Weights of a small GPT-style language model, trained from scratch on English Wikipedia.
Training: a variant of Adam for these matrices, 3533 steps.
Each number is 128 + 32 x the weight over its row's rms, rounded and kept within 0 to 255. Layers, rows and columns count from 0. Numbers have three digits each. The size before them is the row's rms in percent of the matrix's.

# layer 8 attention query, 96x96, rms 0.0639, rows 18-31,50-63,82-95, columns 0-95
102:105134116133087096098175111140181102102129068154136178147123141092084115119160118133165123147165176111120052087122089125116148188162120105089127108187121087147072134126137180135112195181076155154124141115125117125152177110196102091081140123180164079106120101108111086112177114169102105107
093:176090127108150090105117100130122153119105162178109135148174119168116129102093126106066162065139107139121165129075114090126115081125114175138143088134098209093175114086140089072108151138138148077177068096106115144091117137124179162162091131114088160103094193155127136121100147061167169116
111:083163082154132172148149126125168145157114100156065107128143087061101101152131133084139107178107136133122151150133119180134095151109116091165068128137131167154122082117137078160093112174154147126085222144154110035093142121126105106105092116107163153088137084122155122127143100192082120178
118:115158186119115143131136190059133101062122077126152081130109117116117144066079170161094181123122121126121122166092113048176190122134218148094155103128162148096142128156137104082099153083116134139188102087133185132119133139148146130105150090095146146161153159085134105128125153106112131178
112:151134140147091128098082148095087150149128059198122150138124141151146143130153121074071150105107120120145135121045105103156072128109171174152104162123115151066158143096080134106147212068145130105133064151178117157160148088112137154072113102123137092101125116124086113153117181106187138123
097:152158168074098079148163140066123134130172088106097140101101151124138146098105191131165128159073161164084152140115164146182130158154063145083166171110115134139102155170114110156114133126132105102137108120066099133155083189160122083097132165182192133116135097093160165083174162080112141150
097:147114148179096136114171130140134142096120192105151119115148118149129138135131114209070081117159082160151157088087108156082135112157162165162134054109098064136145107147133097132072091091070119180155120139099143134136142106183152125178190115096129185108095144149078143159115090087143155083
188:125178090066148096151175108138180105122128094151113135129114149114145044127129101132115134114140135127088052136155132100126133138134144113067127112138209099107084102198159148174048133101102184116169144111074128149079060157149137133129099088130138136164125149103160135119130130126135124213
105:135071160117138084125096139134058148150146123097158141167124158122114184114065126021118175121131144176080110117130113087123096101089093138179120084094143155120133101090113148050143127161103119133111166132090132149145115089069139156149162165137109155124112115095146196140071164155111099086
127:094139130077087127155174112122162126192092035165099147121076134113101125080127144176165136169143179143101113095123092160126139179148100118093154169109123083149126125091081159129124168145161155147146151127098097130141167178180101071101114151198160137116103068108133093093170097128111135175
123:133098105142075126109057153093099150130142139082123172160169110129136156106139189094090165070108101113164175103092136115123126098112129104153113110122078144108167102105098113091203182098186115131133091179123121131157210103110141163161135140146106164089062159165079110140098090148150143083
132:146139137182171108163101118093117159128117176135159111178112074109139206103107159123093141096134073147157159144050173120089137112106131141160135089154100141115198172111128121132137152117103062128138102109149136205190145084082151138109178135105131151079106147134127132115048114101137121073
087:102151120155122142150191198158157175145140088128134188176181081130087134167110135125147114087117132079146100124098083117109091180101170131114181175118069126167161098096140082162123080138088068158138101135160098139100156144099139075137087162150154129096139091042116102162134128113110134134
106:132135087176154136136142101126139104134146078068211089137143148125136144125206128056109119113128124104139068116152161173145096172125118080167084105133137116117141133095127173087145150150078128197070123113148183097148094135135171184104161097095109088127090108177096183146105128172134110101
119:182153204147123149126136153133165144138068150158143148133126149171157130114111129159093170132116156120024166141109100093129125167167151145110147129140149160180173122162107156116184165171126135104183139147124068172131125130144144113203117115191205132137133113167111133103149099088119176074
102:121131130112170096151110162103061190134103166135114172136172143208159171087099126120100138098160138125182174168179158114101123135149159119167148072131114148116147128097172094088146092095169106121175104116148103147183157158144132188132121201119103137089100119153097129099095106161091142056
135:158152095132070144093172096143088158158132171163180124073106103124126125226117084076147120129126177120114134161130092112118092121106159112139132128147084131167138099113199164142163129148154133134120140114162157178153192123148157147152086078164140085091163156175089170054118094106112134090
125:159095130088143142084112111126117133136155133103195100110166160159091137095140142149115111157095134061108124117141156176132141190134171112187143107134128106116161117098130069066069158136138118142136150231112138110166105133136118166163133067106144102121158055133145134127133093050098201129
135:123125167105150097049090124085109167153152137147192183139127183173103145124104124103147136128089120144127155158142152069135084074162173097115159086163125146143136167071070082079122119106139116122153157069155083200117111107100146208123124131112140122128136116115093091121115100148078172090
102:142078097115141172171134129139171141141171091118186099096091166129144103088157169147188110194112121117097102071154116113087165095101090103149126141107142099138162097148076190126043167126135168168139163160108151149114141151062154094090154129107118120164137177122175078141091084139102128154
113:072111128129173101149140154148078096147154171120080158111175102090130103135113111142140075116101145066196115106059083145119113163119134154127192129095127123082148113100182112130117129154111125087105064087147102072128163158148131119082127208099102150132105093103130176143088135194143142176
127:139173100145084128189124146183192121098150109142113098151113092117110187129156070148138147090134127066094134142160150142111125083106100111082119148164166046133135103178112153162169087137070143122103182135161150143149092117079128116092064094092137106140118188168201117156133126146152116147
113:166089176130070095117136133069113149145128184127165166130183122167107144105105125102129155082115062171125160086139136109090178079135091108092107072155157126096063136107144145072133132138155152171159157158094193162160110144123123171103117128092164085101119132121154138102156092082138083062
123:079140103088168092124144145150160156120177051133122135128090127116150086094093133209129117161142140128116096113164106174159116094128131094119142142147158131161129111114103158140114099140114167159126161141097179102044119154154162081122153112167126138186107099110191081133204112155123153221
118:145082127095107131160089134180122183189037167140109156168144104185088118143126191125191173120154129129162162106114080140184117105116154167167153124094104174136146128158134102114128116130169103094111130066120087155132163120090104151120152196134139099094161100138119105122079172088166169132
152:130099173138172096149101184129087132122120106131074137153179121106138136078108123175137178137134155116139152127059087120105158170146126148087159131060143163101133089064120109114043128121153127091163046085132095085116093161100112123163160204101111163137097094124157109133104144148146168101
106:073178164129144129134149118124122121136130141139080130066126121122136143197166103106138097092144116130163098152137108141076096169142115156132178062064113139159108134080064147054119105085123098142169098087155126111128125106156169153104181165176062133100121214119095100119111176107140163133
103:183094152145086123077126109087139096138103157091136140139135162134163113123173141126196192188156130170058178097165116120173156161116125142153166177210119133179161140181148121120121168182106166121169163158116126150132102110117108120127173075130186132130167127098122124166114090135173133089
107:136147119137145147160145127137187126107151082158138155143046131101149105165105115102154067119121144106120113163116082048111177112102123109090159166097152076106087139180130127139074158155075174157131100111093106169096140106118070046111161142152140105146102086123158125105119103177176124194
079:125125153149220111170114166140066178088126116152146104148132109139133113111103112133120107157122126099152158169118151119117121108131165144171092117105111187103137134066135103143154117077102087122136120130206109089110131120126182188148110151150090184055110141136158174222138147169066141105
127:136081132132111083148134099084119135181099159082131142161150155130085116170116107144177149124130149114130101107184104083098126119179120135151161066171116150113154125086128073142131123161155136118154137136073115126125173210124129122131101178102147110169147139167066124120106120000143158080
111:131152106082187143109120097115109141077114158165159097130152130169084162126110149106080115128160143169146177055105122148141126095087094097179102188179115146159117090119184126056056085155151145118098080162111126145147182171103082102192128101103113169122076139113101132144118134164113120132
082:146090092134101133178133136071130124105164114155169095133139113117099161114149149110171084084110164103152138105165170160191148126130146119154100155098110141161122125130133182146140239131137116117094155161144133080140151161183168172127103083101117180169072109148092145160110101146162102034
092:146176143085105088182147143123173103097124101040105110169122157101194124123133133200084117177089140090075121120117116109142146110215108173113114090145131117124115142195127082158129119034139145088163101130119128141108141159133087142111105121102182122138136154100166139161150115129153071127
114:078161149100138053178070167151186173144097082129103138180131093104153128129141149130137137118089159109095119178065119132100099136126124184112202141129114155138130083134124173158075102141107163113145134097103140200093123123113121122131182184144148172078177106073145094095133127134152172151
134:155121149145079153121190161100116077127144179103095088139187073129143137155127147109122140127173084206136138059157097165083173100097115140150137108138145125140064158139159071117104101124169194123125082104083060106145124145121085133146103124123103078170197136161136103130085132151131100120
091:104059151142121101125078125091083146063099168155194171117176145127170111111086096097076083133091125134160088075145126111134146107138170131121172118084099096131154100124106147098190150130170100136105147114186174165151136115118104115159130108195118167202144147151131126067123128133079096101
097:111161153086149172119125148175159116149104000114128132137103148088137135115177123130142139196143159149169089149126061077117155169129084114127116144135127160125120146117091186168126185103166125164093146141122137116085155117096121103065070144103102109155069119125138070115113125139142082171
127:128090137147181080127094167092165160098171123174093093158096135091132098095136138160179073114108162081091124159112164077098104119089179157094189121143140094137180088149133107086123152120115134115186105094146085134069120104084077149113168165101161117096146113134151099139147071148090086081
119:177155142108099139088083102113180089146170138180154141104072124112100127152145151142102131135069117084148158163110133101200085127154055132129088108120168185143092124096132147152147162118046115101118206132167141099135111119131166152081146116115173160167121214106127092138143137162129129103
092:117124125148107133133135097134152115081112136124130082150134106078152109123188169116095156129126134156119124049127160200117165173113151163101204109077146101086127107123092197156146149115091142121165101137126159188171147154151163116066192164136164103139142145094148184104183071133132105075
085:105127106108128135144178188134165091108143098107225119153128090099133127107204177126130119183153123137104125127106050179116187143108185067086111102121139115143086111134112126134088160157135133149095109153063145116093175130116140072174101138142129100156104111166154085122144103165186097106
# layer 8 attention key, 32x96, rms 0.0549, rows 18-31, columns 0-95
106:102179094128103134158167110127127105115093083126129043112148085085123131090116177147180116165168202072087121164108105121152151163157154142097151126117190146137125091069160130106086124181116110143112172092054121142163122132138153116123117115157204146107128095147176148127139173135096190136
105:111088090134095115104069115091077096091168170115104116115121130089112120120232122117132150142155080093128144088150154156097105065145133130086117112132104134105138106149164055139145130125108035121128114140104136158147136092109187171128165135058076124135114160165118157185082091156112129098
098:105120127121171160095157085055066098101094122144161135086126134184118152159112119152123175122120116092130168158124132127100111097124111029100132107163075147083121135128096089149142113106151106122111092139129198149126124127130142155114136029154118076122118149115075198104145097190093117088
110:116046108138155132130132089149079188145144138127120144142187148048087180176167114125099128169079178142240160130141070161103164126119107128118099113140132116132120137106108115172151125146114106133085121066103138127096098115163121149127123191150134108132162134130135135127113078189137090069
107:099164090151138132110139147110125136095145209131103162121162108110088136163169147143183159115163031096188157160157187128095116151118102139122092151114111140092165116120193120097146042165141114133105130142150145051163159090127162157103128136131111138130107190156125120150176093146147188121
088:113087130027131044115160122197133146140123125117109143138093175119071083147131095120137156113123092139130068125135162118131133130185062142147146160116118074150064134091137190190178117136147094130099116136123125170171134122124159085074131139174105161129113087126155129154104074154143161129
099:111131144162105153066152149099186089119192136142157132104172133127065182164163131078084098115090108110142128091185111114149174121137091074121126159181087176100108155112094138080174182107098134169152098126155180142088146101136090127160132100143046115121118168135129126136084137158145074116
110:168122189149132188163167086123132150147121117182115091161133159145117115135138129164185075094105147109073110097144130122111122104169126127090156056143118121118141126147130076057064138148076110188138138081101183131136130133154102161087121101158132089134114153137068090039108123077138159128
092:164095080161134150109121137134114126162119159149147155120170095152089101172067138195158159175108098128143164138206074099167148112183180153152123097174078158133133171107140099053141101091151115136165111121122089084114125178120131181131129088152097130096121140175108168137113099118054110099
115:131129142106062116120130196165179139133105129136129089111105157116133103091124100180148114191128175125092149160097171104177166146137110132113155120127143151127140077171133135130136146106146125089180154121093153138149119161160112101115174154226154173180174120096163097194175056094143147173
128:114100129139100185124126098174051120113075169098161177121174145166151167148168149152103121112183125190157142082129182140092121127116102144168112152100078113104114126095144115156145096140052108179090182143119152117111168161135156151134147092149097117156137146219097166120183159111119092134
126:131129120057124130132144127156106117179157095067076099096126152127099110117129118142115136142127146120105099164120086132111183177146126156111138138110142078106128073116115132159000159125195124180115132163086136152165133144145148060100157177068141125139168086081165118148128137162102177128
107:180134157105072106154138180184150134114042135145126189116119129167084140121173109161187192146165055108145184167109111136101105111156123148163134166133131097159127094124114121080154136101135193102109163144096097126138118070162059162166111103119140160093087132148133120102180136154135151131
106:126158176108128159163121114159096178093096164078074140177165083095122168065063118170138160098186154144139131118124058104137126113162078163119095123126168132070118184117128123125136110104095108102090112118120171131102125079186167123094131131149110118076068153150123123100096135103126144206
# layer 8 attention value, 32x96, rms 0.0506, rows 0-2, columns 0-95
104:115126107114123082127149098202080114122140102097096070144056120148094141126178112065171138175092164119076132108116112177121126110139136083088116095158098146136094127164143152146129089114101080160089115140141186170169120147107113170103150126126178111029112123118124137152102057102175118160
096:113113162149185182111137102143110115136117158139104125247123144131126128161140148115056145169131105255138119153153138133126105139103195173098152114150146103126173111180077126101140158140161163098146142195137151122091115107152114158113165152098112114170110124127162113143136139104117175152
096:127126125105150173117109128090102083095093107139087076130063152117117182067078041130142133137099116105135161089097129152161093069136069093133107136181118117123135151111117145099075125125192166107178166099132122094069154136053134140118141121133139105161112122118121044132175119159090116140
# layer 8 attention output (transposed), 96x96, rms 0.101, rows 0-2,32-34,64-66, columns 0-95
114:141146171185136145134079106113070139105146124174140125095161145153093101128142184081154228128139169183105114101139113089135133207087122079163131110135145170177147132176119119128128166125129084157151118123187153164122099150166110136106127141045145119151128148122197149102153151119065134142
106:137110126155090141177201134182164156169101115135065162141094135092174050146138125142070085140173144124098101145135157140153198142130079165144129081122125144169164115124135157159153127095130075148101171115147138067076104165096144178118134125151108149137098116099151180087066132144149112175
092:071117106108081162107148093113124109107094102126103073137094156146127052155127155119115155154111190114137182121161103113161116125124118103174125099097113116143048098137111051095132099135105113108172136127165083069130063180111099116075152078162173155131135159144110125084147181176078136136
091:133155042105112077131143119138135121116169122100125141122146085075128067153096134149070123166129181087149140154103163106115124160130173099152128134006162104081127138090188137132102096079156132102129119110148130046108146104126137167165098129088130172119173130129109136112190139158139113097
098:098173102106118058097132130133160151112120098110135106153097147135090143109120121099155173157125115166020132142190178126168076099150133133172116078195117109136088089133112045153129175153133133111126193161114062144120166136108148139128085106129158151133132080139104097154138080103128176153
097:058140120177152156129154136160110158127089158119095165075117181149163103099102196121127106140075062176081093128132134092098131167137131118146161155180133069167140094082137094163139147082203102133127134140164140175137132123152118088115125086099138129087165147125160137125074136079125132050
107:092136130112115170130056123167066144130162090157151067097075085088106082124079116111222177136157206123115128094131097136116125172079143083125103084122128175168159128145108193157146178150104112122104140127114178172127149134136106095112177150135114134119108126063147125117144116108097136162
091:189092112132135122211139101112156133124100135101168108124156174101160187076109125154099091145123101175134082115160137108147123146127128136155107134190122130125133146191146077078075104176193083114138077157157084168155092071138109159082143143076087130163115194134127125108120116178154110117
104:103132185072145124105047173088136159098128169111108171182157093179083140173066074100091090111098145103113163129139122121144159097131129149085124107106160136123059094166112111109099106109142155127111121148167137133103118111104058121135093138171141192148144147060194097091116112099110102129